Part of a small language model's weights.
Size: 12 layers, width 64, 2 heads of 32, MLP 256 GELU, vocabulary 512, 0.631M parameters.
Architecture: LayerNorm before each block, rotary positions, tied embeddings, attention and MLP in parallel.
Training: a variant of SOAP for these matrices, 148M tokens.
Each number is 500 + 50 x the weight over its row's rms, rounded and kept within 0 to 999. Layers, rows and columns count from 0. Numbers have three digits each. The size before them is the row's rms in percent of the matrix's.

# layer 8 attention value, 64x64, rms 0.141, rows 43-63, columns 0-63
110:461514465370515505562570511564482491516584518502554566566534421497454476461458523454433445558508528409415552535575544484427487486485531469438471509426476442512524504496466508556383566433486552
104:529458497605469489588551474463484586415506514487473467477578470484435491466467506465494580589479456559493529485576401509567529520450482415515474454571529538524482419474561548582431592496445509
108:562443446501553432470504508539526446495485455548464499532453444494446467528503496455604498460477484592474495503443468469535512478444573523499408594716501467509472482489589543515533517476523490
105:440476532449509473472435472469472543575562400491509488490544442433465405496516472594547510467460516452478500521615483513546599408549504475593456522492541477447434482405610495455525530507514526
103:554436433499481440577475431562654534588548534465435482436531448433483434469543445633538547572514466537497521469422432519493492504592500481484481446541521462520499508527495499430522484513494513
105:508554563537474467512498531478526522486428439460484548520515503509410457493524461431505511528515473564542504485454390481472539421542623490448554519471579415423412550409492563503530619541456464
105:520498502405446520491440528527509505469469495562510425518515499474554474489544507477482402407435505456516483493494495507447480452464622531444587519519502603595614572454600528511521475458478404
107:562469413470501464549430515523525549516564457513445488474541570562465522470439588525481543523408518480468553451533504583553431569452577454560425432563421480407516545420496518444482456547505499
104:474572525540566549531427443449503487520573483531511561498455454526483473487450518537438535439514560535595519476487460539367607483550472552425433484563542507412460491567424511474518410541455525
107:407494548504489511564545524575584493439438455559491621459510446545424480487526532407402554496479477499438461498537497535558500438502409564538550497520496519532374557444511497569525552470504496
102:394539423497535525489503430632514453581540548549492520530503446513498519530485511502481437582476549573513549500552544389526482493447599534498433427491460506428571457466494494445591475540439511
085:557530552430427455483460555488490484519566477525439520586513512543568531520396526527551446486548495478445517469544615495383555529483527514603453494534471503472491453386425478497426455506472425
106:445544523644434405530545489449597474520530516514484440549431483500448432472546507419508483502455474521473543582550505545466505554525549471477487494545443595573525507496423404540511459525539414
103:544634456453522479511542466580482450505459466497547533491562528539445434480514569512448432492568445470411564517488590528520440491425438507554464434507518563523468475544443553573612569514489485
106:565546449476419473547562592547483523349509562486538470505537498415500519484531454441468476490424540500464459465560518466468409508461498487490547515513562518477414500603528478462572511592407531
106:391422484442571455514522527482479518491381543546507502480480413507415479547535559481518544459481534622455467461510476454467439469552461492501571507405623502532584483482532489532468534438483444
108:477523602479442518545589555522491373505499468543520513581554440533475479488497489463494485523486517529571583513477476528501503353461448540544521425424485577509441401513563443524561471556519542
095:472525559497399442470485534505509466512533466516475527516377591447501521430530573384541491548452520452447491447581512411499535525473398520555481511564472485429523432497508614531542523446515459
095:502469505523519400459429541505496572540511564433534467481513512559526467414445467589431408521451595486552500505547468497519472490565460554569522393559403532529561556539515530398536478542512501
104:477481593473476458416449548538495529573523483426502438491583520519483488426497545590464465513408523480448447456578517510441516592486543550496556473462529608471456520557537553487422403503466427
098:532436485525471462544532513528521468522494509496451531577327484479559495419537522545527443460527492416549533493581460544458459526428436532547477586470535525482468573566467493525388501427550565
# layer 8 attention output (transposed), 64x64, rms 0.113, rows 43-63, columns 0-63
113:451548435458458444495564383516487481554487492485467460513500486497436551488492550434629428425461563480486572492514448576523456522541567552511542534567455571467505604515464426519493462445551573
107:495524441470519461566401445510538471559564554527455494536458570428508540465457513576449552403448473431471438522403516570540535533451474557494506577493492561545569525594465519429564482526467431
116:544458464498501436536460524532610421507494557454541477536456481511372517520643541413419523495552426537451505519502490576493539406567487525399507540538551485492560479479504552547477523466472477
108:621476491478575470539486462487435497472507512524440567504474556407462520510485429433451536553482636464482472551493462535579492537543518441369499453550501495608458538465482492485452560472567498
101:523538478499492469486466562409513545442387520539426532601649544471524535411493553547498458510484496454467531546530519502446505427510541495463435466425477466534580471553546531542452610484475462
109:509552498562492481440585496514389490512475510485499569493526468508466537553499508512502554504526492442473541491396607518479499503616392517464514503503487542582493492591541403521455543395426413
102:502431409457501566636500547460503506464533510422453535510536405545378506475532507466520453509533581521471488437473542451488507536589555504586508541471467463463452484565542583473428477555458549
104:549576558473562487579481413484516469466547495549521484545514421466470449456548533529485434556437419491610384477582477547472468503521512511526464464467446551501463565532419506502549564407550427
107:503474549527454477503586571434507480412535506513586412503523493561480588518447525566415514532420450480492536587480471515494401526562426486487488492528472480523565534496481384412518534557560571
126:525481642463451452514510510480435407590501514513544514517483449484442487476471535595461460441507515483495456583394467515543524572493560573472444452550565582513410485473493521534390512534490526
110:487458486445389562546524447451525538468527370571547544510500437493553430490535527489481499456543506479538512579534504577505408522564610523395569560492508441469501506517525537483513499464486385
083:451488555576505510512453446485516502547590547443525600586493444442503599478538455508494481471557406506500512384547442501601409487538499481527521501372468459489497534463459441564505480543533515
109:500403529602542547509477463482560422464504468543470593479491517545562486453601522598551525436432504465503494493469414515398508462585396493463525578503507442439457504499512551562460496522466540
103:360482572516497386473476450503531470470551472571470538501496450521492542583495546536467403584527530467428560509560446472518557515552551508497513473526524539377520460559556579488511444448495439
113:573577422468414533511463433545437501498519519488525462540602553520570412587528534482475483508559477591459436491438439507529444543467498444569431497511518479426604486599468476475460507452498530
114:468453381588485497531510517581557477498466455510479530526474483586442479471499562435561402502592512426582562445449479413507547533425515589494451518507535479586460474546483481499470556483536426
104:566475550416429440406446460457487566504629379504471513493483520505471482504478506504516541476469430453496509529504547408577524553573491460458545469534499589524562448580466513504438511591520551
099:583533591551380545492418427636589491523558588488508489548460499523496512491537497483502501471395548557515463509432503542503520504509543516470517494427490468504512428401511458487521412427524471
107:578548549563484600454515517365515437453473533532527511441510494457526441584579485513539434484509514516487531459464519501470506452429550542488580341525452496566452492589448528452513499536491484
116:536530569585479585548451396457461486554470495425464498574464537509495416488536526448506422514501500403526542583506433431493543445562489501574436528456525532528547560509529460419524463607510454
106:492577480465453443517465523601463510536522512451466441394467502537485480545587548556540492442505568450528447458498419481485459428512492517563558490440499502552481444458627438565410537548576549
# layer 8 MLP up, 256x64, rms 0.202, rows 0-85, columns 0-63
108:508536480460382485438564491508506481433433406520482471535541403520550469385539536467542509446516647488522550531477542562491487439512459578583472454539448506538487537438483554481455445535468527
099:419532504506442522520455430529541548462532477451489471508438468484546468539479449585558466596400464506574491500605447397426469505527458447585460509510463471503549557518566425549547526431461433
102:490430564511550485416448498465510545501424505538481522443445609532458435642402507598552443450532549515488447503537435483459507480525527497510527504469513561500437382492444546557484522464444496
107:521481532397528536429455520529468416475442437439554516435599506448529452586390472513440582499483571521421585488505501504511483516489519541577466498459444448559481541496542476559518490476578409
101:438455483538518569401403490472554569489503431601555564439482520497566528437475473436541505527539435454549569457522508438493548467552587560484463533519518523495515540479493497530532617419563429
099:537451424634503577495442467537499506454476463513559403487527514474392476420490460487489538564484465580629446496476520492473508510483487383552497462498515493566445459555484484550528425457499435
106:436506539531429434440516472443409545532525509552412408450466590501509508478641470537490434481458589573460524580570495517497515511513551459411521529505568528490471445544503544461481472466501576
102:540562470481486570525508465557484523623517535536465492387520536561458466563517551544561472497471515516479546518536492457456554543476538462507355599500546533484563376507476516548414442500443488
100:494501593484484483482456445467439431494579512603642425485472462466498527508579503480437465556403493469562551524469428513526579523470551487427570452486547561522525478493498431486543448468437563
097:427471458499505568448514527541532573444474448510535413512539473413543545536578466501567522485541502540482450565598569479501492450413598501582552544489489434510487430527432448491530515410432432
108:478493555481502514463460403538600495638507464508482514539444547532435427429452447549501564514500514450490465484445545591541454438531546570563596606521517523509486516517524538450498536570558555
097:512470462510584578470498531521579549479476565489431493423547473504577447500511519585457425480448510554538422534537485477501533544457504412426510555399475544461478538453453497671541495505518515
111:516441489476515504449462448570474533504488526469450454469492554666499565505526409555482481513479513518484478509557463475520577513531572556499522514420565465432620545443450400582487574471531479
102:490559441522506500498605592459548554516456439472455496493420461506515567493486500563494496543420507483545416599530511466518523558466559498490437542574528521547568574542520505518519448345428461
099:557515459499483477501412479477556507460500546531407507554621530556432539573474493495434447567452489479422518511464548385526595519502514441589486485446429519454448514445569514534535430544504566
096:553493427388575495523479492460514517450428452447469575493534489536469519454506552561418462602485477417511504557597531568482518510436514528467425560532603462519481477564498562443503473452460412
092:464484473483450534476578470445536502489533525485559447348503538418529445437545435497402538538436487575474450499524445469511495492635533501499492498450460517432563537472522478639467532490519522
096:484525498496582532560526516551522463535421496580477494501522481538498493422512527464596549497427397514485482568544424466507478414418566540507599588504563435514489618439533500497486487421473449
104:545559570486499416459451431492512477472480548512556510467504539559530535591490475487631465549487474452465501556494442341511520533521470465469468493485451458495646562514482459496397494522478546
103:489575427537570511524440447421508474447512456474571514584466504524576506400422451511438531562533425593477518371503489488501512458578530516412490517450543500501464499596553512473462474499539444
109:415462448575467583482511603623489447447532502445556483546460483567554546496478447470553494517513495506453543520499512576507468472417463574500486612465561418488559485502525420594521538549503501
100:504444495566413492472610519577475587507452500563520483530526484576425401491452498530516464453564483549489440501409469451549572494612540433516489522499582474557460416444542458552510487528466493
098:502471430495480477429467465442547515488504482611516502459526594476621509454477517498519415546585426583531493587491440549440465438500525531486458533537485476497520397616537519522542542464507419
101:426497527490574545574476512382544452445473483487623456534600513558525443452530500423503452542510406583478515625469519506459508463545424511499489439484524525583503558534504448513485524549466517
105:478484568465515478477474430491513552491479589551547522417470485488582555493491540471452453488516440442538576526507409569492509616529503477511519497484479411412432565563463383530455452560413528
104:480440505467468507481511411499522521401540439555520465425425533577540547466553525499545578487428507520561415502463512470549558574580606533552490428532448543520557515539506462571533462499460394
104:524522459594527535531462542402530522485487533577440482496494521494638451489440550539487533501469551439506529484509468436341447463422443491462452559544425449524502511437521501510478468605466497
100:547569500487603525509461490411566539490413488512440450420413508529504498542502414441461494538439542470475448443546555499556392459531551416539456575485480533452492570448458501511536459446575547
078:474515468430440518448451547550476486458464451385512414426588466502537402482546459577593520464462451599554494489554442490461484509520547490572459515514515539405483511548498465590524486479415523
098:522541451520510553528474461541590539491502435607521495498557402500456457579453503626379519506544441513530502532552517549524521426585475413556502486448526524443530508551527536575566464548522485
105:433559532529595514505543490425543462581503454543470495522500500544445436518484551475541477491478433437507607491403410412502501423483410419486541518516531426511499508526522500447583451478533612
099:522460535437415579548415473515498509462519518587585415573509458532489490614534464421469488484463495478467557476432548502547532504429437470521527435478607483496512516567516432483466600416485493
095:582428546515536521540361544455502483481567545462548576498515476477511527466517468468499512514498537529489438563469479474494535489399482443493529550558418361458458509629535508434513505475570432
093:487446521496620539477500520469558523471496572474492506474505527453513448467521580525446540500478542394521416505571450465510521504377479481470471480489579485529417521495588524638432576481530578
105:519430559554527502583552491515495462529482437503523537485540604587447484448477495427507520506478539484464556520546421404555517512518480531558526490470594365428400474545482425403492483487495530
097:446546550505420497469431468540503464461542515482511389428607453458484486497488468525539596502519568467456455537519511488456530399513621479448459582455541584529530524531492536582445460515560432
109:426485460530485583482459483476518464454538474500614490495517511588456564521573430412518503486466515456531615501522389414520565469548403483458602462432459445529515508514495503454516491536453438
101:401514555522525582487502436567573469448507407489502589563544471493572551466655498496466517497490523505485497492569402467572514545430546531512485511583453482506454414544519462510523459556497451
102:421541609507542475505516500466481530521533449517509500539469506544491471497434496460510513442497490515507464548494510434454389484414449483588447508577432431506506457532417453632470436513483354
098:441516532509545487522439453476483461544528505531520516489326487450507556509524480591413440371415503467424486544533408453577486572486489489496505567490529503514585509485512489534468541426558530
111:498512597450465488551519446426519530446476476453476458431597495597467455497499498566540483483452585518521535472528514489549562581613482475525446461522531508503413427471541408501557404508421444
099:497463533517569529522483550537475510570451488478516416498482530467560440433563416459490580601469513474453506462493572452593465355469494434550467503476457473523558485524496442467505473502645482
103:482525540489498532561557526463537503553501502526488467584544536528479346537484445496587479610480484403429537480421553447556562509461493525449579461513530519459562572432440423453470523476484546
097:461559398517426454455501447402484443528517426509502522466542456502471521450522511501501466564542468506456515490492485449497463449543549489536503637514555522429527492527509602632528619430479547
117:475456385474436514478560517438528480431459441545500472476500505548552534435424585448417470551560548474445532516493567413453539433473485536551547529384497451526499428494514564461492584518505578
101:430549511478499566597517472524483502471415477478474586537381422584621434517507479545509385516543503459496528491460604459533466528469521492517502493498487539494467559546395427478527559503546504
101:466502572414460534495505418428494489481460470504467640461513538480501454519473513423532485488558606478502555526522436477495573509528458469444483629461571521510625462557494522457529447476579526
105:497466494419556521516484495421471536429514488541442470492544563555519489457559479438495521452521538576506603656516500486383591524513486419464471494563458533521564585557489498574454520474472477
092:450559428495461510519480525503510513534456524565426509502471569537616454484549433437438458426443498434513550413535592502522543455481435487419567525482548493561441517419540491402492504502604503
098:379480524530430514518518610495556475471454486461494536496523466496483534395474504520492608493494586551497453481454484494478518560450411375564432422467403485564465518488519502556573513533451506
087:557497525484451547409501477413563442439529402615532482529488452490501472530481446470588514551396531535510441493575496520499483418443614517485480547453484460504511463447507535521513489442628491
102:528541455536541555546439572421507541533535541525544631435456534445526483548504529469439436516508539546450461511483509603450516483415483483581540558537419444564464408428453530464568457480514471
089:500659486412519614488465514484502495398445470486467495463506513425454470429498524539356496454496554502512481528506485490479574510463456601473506448485571463478489563506525451473517531434512588
097:454588450591399542524575444479526482452405457495427529544518448597543575552525467504536483481512560516567514464475521474545526493579531469532487492478492446470576481489497406408496557393533465
102:478521548475568519495436394621538461523604515432507602516494468542483436485492497505419523555458488513480554414494421496577446493461550516457589515481474433510511547576445494509497610457480508
095:478475522549389594412501457526466562512518403495571448521588505574443556538520376437492577501462461464517569501506469567544555473471545488458534534545559573464489489542460436567538504532514517
113:456471443610555557492462540539497483564492515471400493508493492455592550566508380547500509447435526545436603521506447499468555474484533444579439512517429441580523498506520451543561416464532524
107:454571521522454482573499512497516505505523488627456447456559573439499445450459563588531507558472424450581455456508432412517465491526390495460493535400553483532509477518503611551514466534481544
093:509522469526520525564571581402584431506504578520577506509485553479492462383468560505509466521447557520508529396423429495514499507565531468494634491424397500536504464517468527500534482497460567
115:370514491495501541474474529453558602406503444495467473509483574476513516568387475459542546547525474440547536471584542436543384489476547429529506489499458471526482527490526453641515501462534488
112:484576527481479472541487414439424520486514422624549492487471558487512447463513499419477463605446461402538534531447571529408468495471554457475496441548450548509541528549486459449500584397491512
081:436477515529561429565478507470518564435448449534566472609471502597472484499413527409474408572383485468463552478470444495526479425494478446456541592477531491434504530498536491530566442459518521
092:447439519475551517494515534498443556484515504547500522489457404468566521536530497543517488557404577514635493485549519475465436436490569594533484505472509472525395470529560413567619534458435486
102:525489509550538446555426598454535440486382496530498504446513589517556468552568478532503403471546461453465570481501499564415522554423476487492558457491494424483459573413443462579546503471437496
103:502516425531484535509451420501583492483512496544558463410570528522459433484376456533501431547473451522609458545566397502514587447514471591426497501453534514466465508488485573494467429527477440
104:489478487494552572449493460546567554376479517486526494550465408457541599451430454484472454466458503515547582467475497504568403540452468529532543522430568484449632549540470522577480493539475544
110:530539496519493443531549430569512454510450511606468517494499548464495469487523547546557431554526515470546515532501305454519489504513501479536503507507560431569501433356553498419479512436498452
110:480483509490521524383536598400511548472512555517447607531460551431499418500524506620527457508506606503524447471458480421481365545494475510509511511458492470433454470472485555552539438509494523
114:452556454461500565526521580493436467487455501503480531488476461568547482530486466540565507484519474404400525464451501441517529434449513546698489465481465494452595536444480393476543502535484524
104:434458510452507442450573493492502367460518398632565485494460541441432512460513480459548574495446569459464507574560486482535475556460521538538543553492503456598566490498546581509528509513522562
107:467506450544584525537519481536529613474608542538529509488447495540521450493428486546447508384472529369437482495415534482488507486493521454444433539513515470596530469491527389542551481533450565
094:535608483556538499484435462530475541435549512587503396433448500472442500555491530423483584509524502506538427485455513445521543445498528410518479479469536566493478568488499532648461520513390454
098:500396519495529523540420491462419460541555490579474434486467481490546521501462430611457597472524560505494464552438456611419495447522507566597480453528473511535500477601507460550456503520434459
108:478495558441451495479552382478482472543526468521437431471481517485619527474515531559457538585492516582556500560493498437589451502539507444478456592457448482490535453427456541545537460432604431
109:498545486456460527508567507527504534500535476558545514495475440587432471371567452439463503529468497499515511495494624423495508419545563508497631472487425489540478526390517390469452532485535519
099:530538459600538487531529493432460597551413532500515460455496603506478490569532480534452520492502552456484486509479547498469520539555487418502392423486569520420552529623407460539528432502437527
098:500472575502533478496409503486542482476427380494498491437538547641547478406567531498526492547512592499515536465514400460441614451494544543457479412471465484491508527441470521462543559529458509
094:500523441488553471492427442565508493472473534552477597471575482585472498497469538512517345576481455494504510509446419567487585563404503375465471499434499485456547503523552535452475499443461493
105:502543470504565533482420538390470534488469365543433492555444523490529461559500449423541455546410520425603493487457554496492452456420490542542476524591415500495451517474500471427560500446509495
094:488583408442490601532486505510533527436491472443523500492505491573511538498586441500542549519486556503537535419479591457457458509419510489471418498513359468461357490529455508572460498520543494
108:416428491579506449457450425520554496463468562515543437428544521441510483567464483552579462548455495546435494538481489539449433561519513552589469490492550462572519505476561560586376474467429534
097:391416469512453584494460558464486551478558497535478466498509560511443510415469432456500480532508377439608523514530417520502555460506523444503563507400568585487549539557533451495499458549476548
099:409494475496514479466532514428456563459423397476476554546449602500495494432484466507564516456500640516571617518542493531499535488500537471441449488481440617452546478497523509601499494510495455
099:459566406595501591541511559480529579471506524503503486486445488416510493441517515418445538506517473521507531497454586414555507503540529453436478441388501451520461539601435425585477559523472539
111:449524451460460435489482442555486485513540424517511511430409478460537423549521536505559466512545547573520522465483445521511488543523654454495549612475516441523487587502581499585490476387531522
099:522457518490576490513464531454469479521528538659572456393467595444497484438477466529484523490539423502399578531468457571466504578496613478475532482523484430509564511546510461510506594496483512
# layer 8 MLP down (transposed), 256x64, rms 0.149, rows 0-85, columns 0-63
108:521512568550514486498510532483542454496545628537541536405399505477523567475453520462542470518507462479535592502420483458452488481403441433509498505492630536417553468476549405554517483421518494
089:489501503500489519502463469560539518528446509522596500467499480563438570416533395487562561487544494549423546553422649530519601431479450455453586508518513552419498548528533485434458482530522518
093:528511444554437481562346499498548491502536580522591531572569510548558439400468492462506501577492531421469476504552500456509482505407477493497540530600417447452498507564488428450543481475512534
118:520550591542490459603460501396507536547529539499532475516443495472518546399585527434509454486465498455532480540594507531452418468474462531606498482507468565532448627447577493542516492507439552
112:608450443484497382509480546515626550567463533511497517544533532539480411451522548462496414478483524590546496561509492445537543482516466506509610477523546534548576416439512524482435516449456552
092:561451483480450525436535435507534461546475386485540444635458561478473547463511467437612541433477535459574484446473522451491432495581501527544552453538500559592556514535496533492535511534475409
096:569462545504495544546437564460492549563542540457545565580452515543501445438380529571530488503567485501564548493464455473506556453500512540454556494454513521403486583564468487422584467483528384
098:499493620565519563480480538406502443368492496477539451539477523508465556380398453531451496498516454540527478525503546450557503452542479530410575429537499481462471466485516495420464602486471478
102:473553547490539513498450443584503523493516497439481538437395537568431625530551552581483537585509513545501536514467444519474588492402553567494480459492458529457416493481473516417481381514496501
090:540501466546459488599592497497568571547500535439496535514509383468453504533540421405583468450455516497504515515444498491461476472536393545449477582572462560454560494506505461568546441594533500
101:528556576439557572476470401576506452503540540429478520458466534558516485470525504526551541511453548455520512409457471549529544467531441590536533604437456511579518559518521554372517479424506547
089:555486502459555434487527509550483426447567523448553453550501452574589541533523533360549465514445602510563493504564529535511530508467488556486548465521455461466438460530449393501393465460458450
096:527462546479497483550496464500529506526462374539498467625596438415480467458525506444444599436449542525475517526491541492486473451397492500568421496482513569572532518530548519482514507623549446
097:495496510438556496457448396518469498536593561570566562503493450533450438488505431498657528412522464497544559482519554513509476473507482394545477469406438459494528457519460444483498560557558464
104:483422435500504525542382480508470596470385500445577487451449486539579559439493551471536497497478497551492500444508541592413410570552480467513519518494431533409496452488489479451461537486405524
103:470446482455419492432531517559379599505507497488553505473478536555519423499488546463492513456473524363610523494546506456520513584441446562482467486502528507454483473535476350521458526539521556
092:552464527510554424547560515440447444548489541518481468440508543554514521493473549490535484506524498539448541490409552437553482595410386518536417424469472520487449459516539577469417440412423553
080:425475410520516428535457507507422538526576500549424491473564544455530467559461501447518416462477499464445461551531548561499533470541414510484471581486345517499514523543460469566559420562568491
100:573532493500430470544524472509463517473489488445563503510529529425453501417458514446473539535552602504503446534446477596516493447398528516467532455557606458597405496520580587503583532452463473
099:544447416558489432439541519633558494434459447601433495504511552495516446591509510481516508439389529521501445539530474542554420545438493486542533548547486535513534596491502471524444546476447564
102:471383503499499448488497503547572535481419520445460524583552450530426519570445440523524442521483540500497600544510444497436565515592555431553454527490468519543523495462524506448366421458512439
105:546533441429543477586511413441544514536589467477436530440487493525499478500549487441579524479416534492486536449546584484505513531418515517494594464499384553440557485472511568384478573479511545
097:481475474474496508523530614454499481536532466534509484552557511535357545560591452518436549512424561486487445521483451490456535544508381425590559447452462471549528523493566450414436480544479497
103:558509566565470540412526528455489486505528491491385521537404515458463554588466548473414531484475531504522548465460500553547561608433540436426458491501482529451537452488431402485451446451583501
102:539509493499542477448568515461509447500559463419495541516542524429616602510461421457517554473482550506428441476514555392498578458448457527513506447498440589558453484478457491473433514404488589
104:486513549477637493551517530536514466575485490479497625511463516497489501501477522533487444498543572552469520500523487518469338518521488437450566515445489476471476542524472563422393577509538615
087:538502493456538517483635463480431550488453543488479581447482548404477562414506522415466531585494490453538420490545451566574419539538435542501591443484541497556465552495531492531566536438484486
105:495422472475472449508501549488530567508560527546509512494448489531529543588444425539520514461563449515499552499514501488539543529598498513522569443525572480459593404453486528576330515601467501
071:498459516502470501487542495516450498544564561465624508490422441475505461483449532538391489445471473423489514501418473418445510427412519395551494476469505582457558469494427397407494507498473459
114:498550591487456501470402526524511532466609530394462505533505511613510578514530547410539495540511552476533502417491480522538390548457492564405519569521509504538411520402459506481479534490519518
100:555471409488463505514531420439558547462504476499453465426502419456535491529530502599404493474516456480437386472523516403451475514516631532526469510537477510409535559559444541433549465519471475
098:522419608480489614391494498519460502461551429488498521524476500413563501435455468551508500503513493619603520579514482586471427566525491540525505499510469493536422521544468420491527482474510592
103:456511496541373520470570466530445458455505536518453466564504518518503498447466548534500481457542522530547474498504569459534546595532460584463550494564510575465471424378547620549445499582541566
093:529501551465409420508479484443408519597483497540524481451473507429436489468484511552499432502501473614597620497509498472433462470543458554523468565452501454486502498491532380536499527381479516
105:535466518609512543490449524542538515446514513410570533526538507565493470543487462429408498535484419479401517424520489447518526570593433490557437568473547522537410544475483388575489457497508478
103:422521550476581444595524575525528436556417577490483538534460473455601489451505453393522445524519472478485450477422526488466536528520476446612510505571549504536457530486488513438616452484451512
098:454475599437478471439627498515454556494530524486456536479513582482475461566500624558441517471515543446523527505414401486411555490444603530514421487498498468511478479595487503472467482485459553
117:572434461492524507504495526505487508519562518476491457538538389492432503517418496428526465556486503386432522518514620484478467457590497516481590551427506539466544618457500499510493435400540571
098:474475452516504417533524503500522548516505544561523516510620534514386466453497508414577506549410464442469553464568448521609541518506588507524520545436534460457484403489587487462455519562495574
091:509496413524440465582435549484599546520499547523480445555449570605509533448472465435530580605547549466516485429493520458503500467518492480604508554551558468443508484464456441442525488599445473
120:503427537504500564460491530530512599477478535496456532476336455460419506535509451480470464497463530566447466578449417564452542444458603526502496530476583603463460529523436542457439471516486497
114:484541607457505368458490502471502523529431446511511571520511552559480551535468498510633502446478462555496450537494522454483536487522427512557451456525630499503447522582540461549482548461423412
096:505490414615473520456495510519491481491575527396497495479564477540576558450474420493489443509557403513549471558557532490553521431529468508523509495427520461496390523451545482515503480598454634
106:563519546472429557385525540487477458441505556482559443480539525463455494496492568559425472477536573588505531460570421545464393567471516505519491475550440484499493456500543548420483447360523487
110:455406525473559472378504490503495534504495506531493444451508492436518541568498442528447415525534475409484487567477431434529454491559484533419554516454562445616456545467533538456497421503605558
102:515483552457537463497397497507511500419624612473545498549605508481374543470431455424532511498564499452478556453485492547486542516483542471543446503547515453499571399482517552526469469460436458
103:519495470575594449458470447560437433557506466460500468557544474502542392522592486513459488530478521412544561437476465483561489523431593565499500412518413552498523553530455469540414520543432459
102:515491511587445519482484451604544399515466504450462546606489489526489480517439455493552438557595549461441394515413492522541491587594480536508599531543529496471524456590497526486471457495484545
097:477468500477417450379511492534503591552532488562593490520515455474473559517539543521525494524400426506499473532447448417409480565411495492532393516542560570467556517489546557582488520477443517
098:494522519516558513506475486368543525484593490510443457467529533421565489546442537527484400573601457502539517473494424598493580511401473461557539513543498557499509437535522493581455497576567482
101:513536541472457572464490524447515466486571502449434455546462406452585412510521553641471424549524466484468490436542460515466494504479490586525459524503347505469459543523472489439479461460464576
093:462465480551529494534562495500612459415513390447467439544517460563453412589531513469534541448556496470560519453526472487545504508553518541436439449445434550431487511535467458627431533514494444
090:441400486506468548475410555535483493508507497474470446514480424481453496548478465484455414506570505404456582415512508447384553482533564500393504510449505385499515498433515562478479484555563447
102:463462513512565419513451513504449539490570533518507417492481495460500415444434589437480463578464490493469457456566446467420496480518545493486442459484483556487420580484404610547385538529563490
105:619442533410466527579479556501483433536598588454450562458537539423556574542487521583501509413424508502510474429435474448497573512567456469505540514434463498484519467503436462444527456519477492
101:467478434499532475519516575468535425480454496427444543463531534468459572454531542463532420453565511595454490417431453514564485527561551515480540530448478597552531394402464572431536447505489540
117:518486533510500506498475537545523489484431440496613513469524546458565404539403482452474482450524484394534515514479560470565448555430447535451477582561566584501521501497423600456480413495447431
098:574407391482576488553539532509501479557541498419461455435434433559490530509547396506485453552512525431474508588541536574482508457466500583459566517517458468536577502504410441495439457470442505
098:500481417439495470509473586413479435567546609468558469591536504442510513482543621513483522486443478546508554478561455448423510547466512559441594502485453582409574488523486513478469530454473483
115:468415552496554391541483481468511504471496493538436535508413515563420563494568432559478536457451517497510521515425454524534654516471506439493552532497565492462545488451513616452424544442535535
102:461503509543413438483466550536574507491424514452456534479516510553424533483542424514596490495538472628513519449410427400542523533522415455547539446505546470478496536438475549593519461565536449
072:468494496431509518577446480539460543466503573522486475407561484487524583478549516498490453469510550520460472489517502512541533448545526471428545410528267516450503475464565439533550513536504451
090:569549502484508514476538449569540455479537511485522530463521604484492459394456453487457504410582454539440563528412491508504557528447449475455556449542454497508666509525483532485394522473555455
103:481539519469533413517512538477529482604578479524575436593546405461534501562481398425529496496397572572404546495536455453487479492496486396524559558512546494493531502552458545510449517506505440
102:460488479520494479546572513485532511398469448462421484441494427480433532554543491494453542572467463466512457487577443528496561452409547426489546544454531415476549415597543385470541416495505521
108:554469511469543419547554518520428459481540489543447493450449563534405451439527448592546540467498509545529466572574535558459556446464513468521551553516580544478451415508431435521416519506593428
100:489517439532520469462589590597553518421523464442505426493542473496499471408503497539440464429431447464507430525515503541491500519560525458486473537555537471386493546483459440520423452548479644
111:500459417447477489455483413388439563552548492463524582525449561562490484493564511500584492490569418527597491488441445474567477503480476484562506547556512506536468589529576499476512488441615449
113:435488533537519472521490526455601525513512533476604487525530622498508513452543525483450549469436536637513561576434555472490569462475371419488575447515525534487567463459509509488464514500446452
115:606484427406521450567530532551448545378489543481469513568490534535407526479575405559522482574472474461530514483583543520440424550530513559577478500516493495444510538502427528522439455501471438
097:571419609553504487511467416533548581499429479465547492523546514532512537430532496513479529543500490557531471511489523509516474508489482500529438371514367429500544473424605523421506515389506461
078:474416464495533428506409486552470338525480451541508499461499434471471547462467442538481486488479529575447517510411562571474542500467450521437534437510445560422466537563515472402474585489516447
091:564517545480448516460594437485477553434541536596553489525496522455590443522456471550499423413527519559474508463472432418449451436548585505529551450524479526503550526572491430501593519470579565
103:564559468519545495428410566495601462524493499570565497540562510541524520519578524411556430411436573513489546462489441543523482544462471483549508458496471561520523450491460441510434640569501520
108:567475530551504485446520426426436580487437535435564455454541494452521493493492515475504400494437500545578435564449431438462477450438480425579489531444504461561573450479557564568510478509596533
107:510398512510441586487443536564509426495571536485514489581497450448535478411476524540573482494546445540501465485473516473448534530535484605414591599513558464510497426403480525470511594564501503
103:500550569495456570458490465442517555554522458459538430501448446404535536517500468508471569411509573520514443399462570562482388506501495408554553475484510455470497543531559464614466523511546573
096:472467450517454488532481563461524445493557478490602467596508425416468518548451543395444506464476447555506497442440533439519439513550430513533522525495549478491418443556443579561589493498409562
098:424413495554406520424561412579545414480563537457583428503537499529464470427453501560475561512558554534474451510461459501511520496511517612437481535498585463515524482595473523564434506477508506
089:554462577539541492472520527401463487468528549501429485486479554456405499475553469506481486510446463417400520504427387493533563571510510502480567497484561435470624550471533415430479444499511568
122:444543594502453475542480479555564495500511502567466593368524465477503543470504503558564451521600522545478471558477426487505564559506561449432508496514513417533410481527478529461509419574560408
101:511514496502583362551515477580493509426455454409495473483469394552554583450502609424576459503482464522454548455585484548518497520445530431482502508482505507468480490466422515509450544488456592
093:590417476554444546518399512616481418463562515512479504475575371535488524531389478491470483448488517506474410502411549492574510469480561556483543451530492461536467531543505517465582466520516520
097:550511442424578476486486520481523393588472584482491541510515456553476483430572611498440516576479502524464509479521435535463418521474467490406488499469489457455448407456533561580533574538445437
103:512496531457531522512544459513483530514507559503479427527635449613515479364513488505533513498539582464442483498417494455548433550458377553526480400461549534574492503544530519469477486418500540
098:471537504515513487474559548454503561521484507484540483443470578518587535576560497471476485539425541555532378535504499468484545467470349453546511506430590564541531439521554530414402455530527538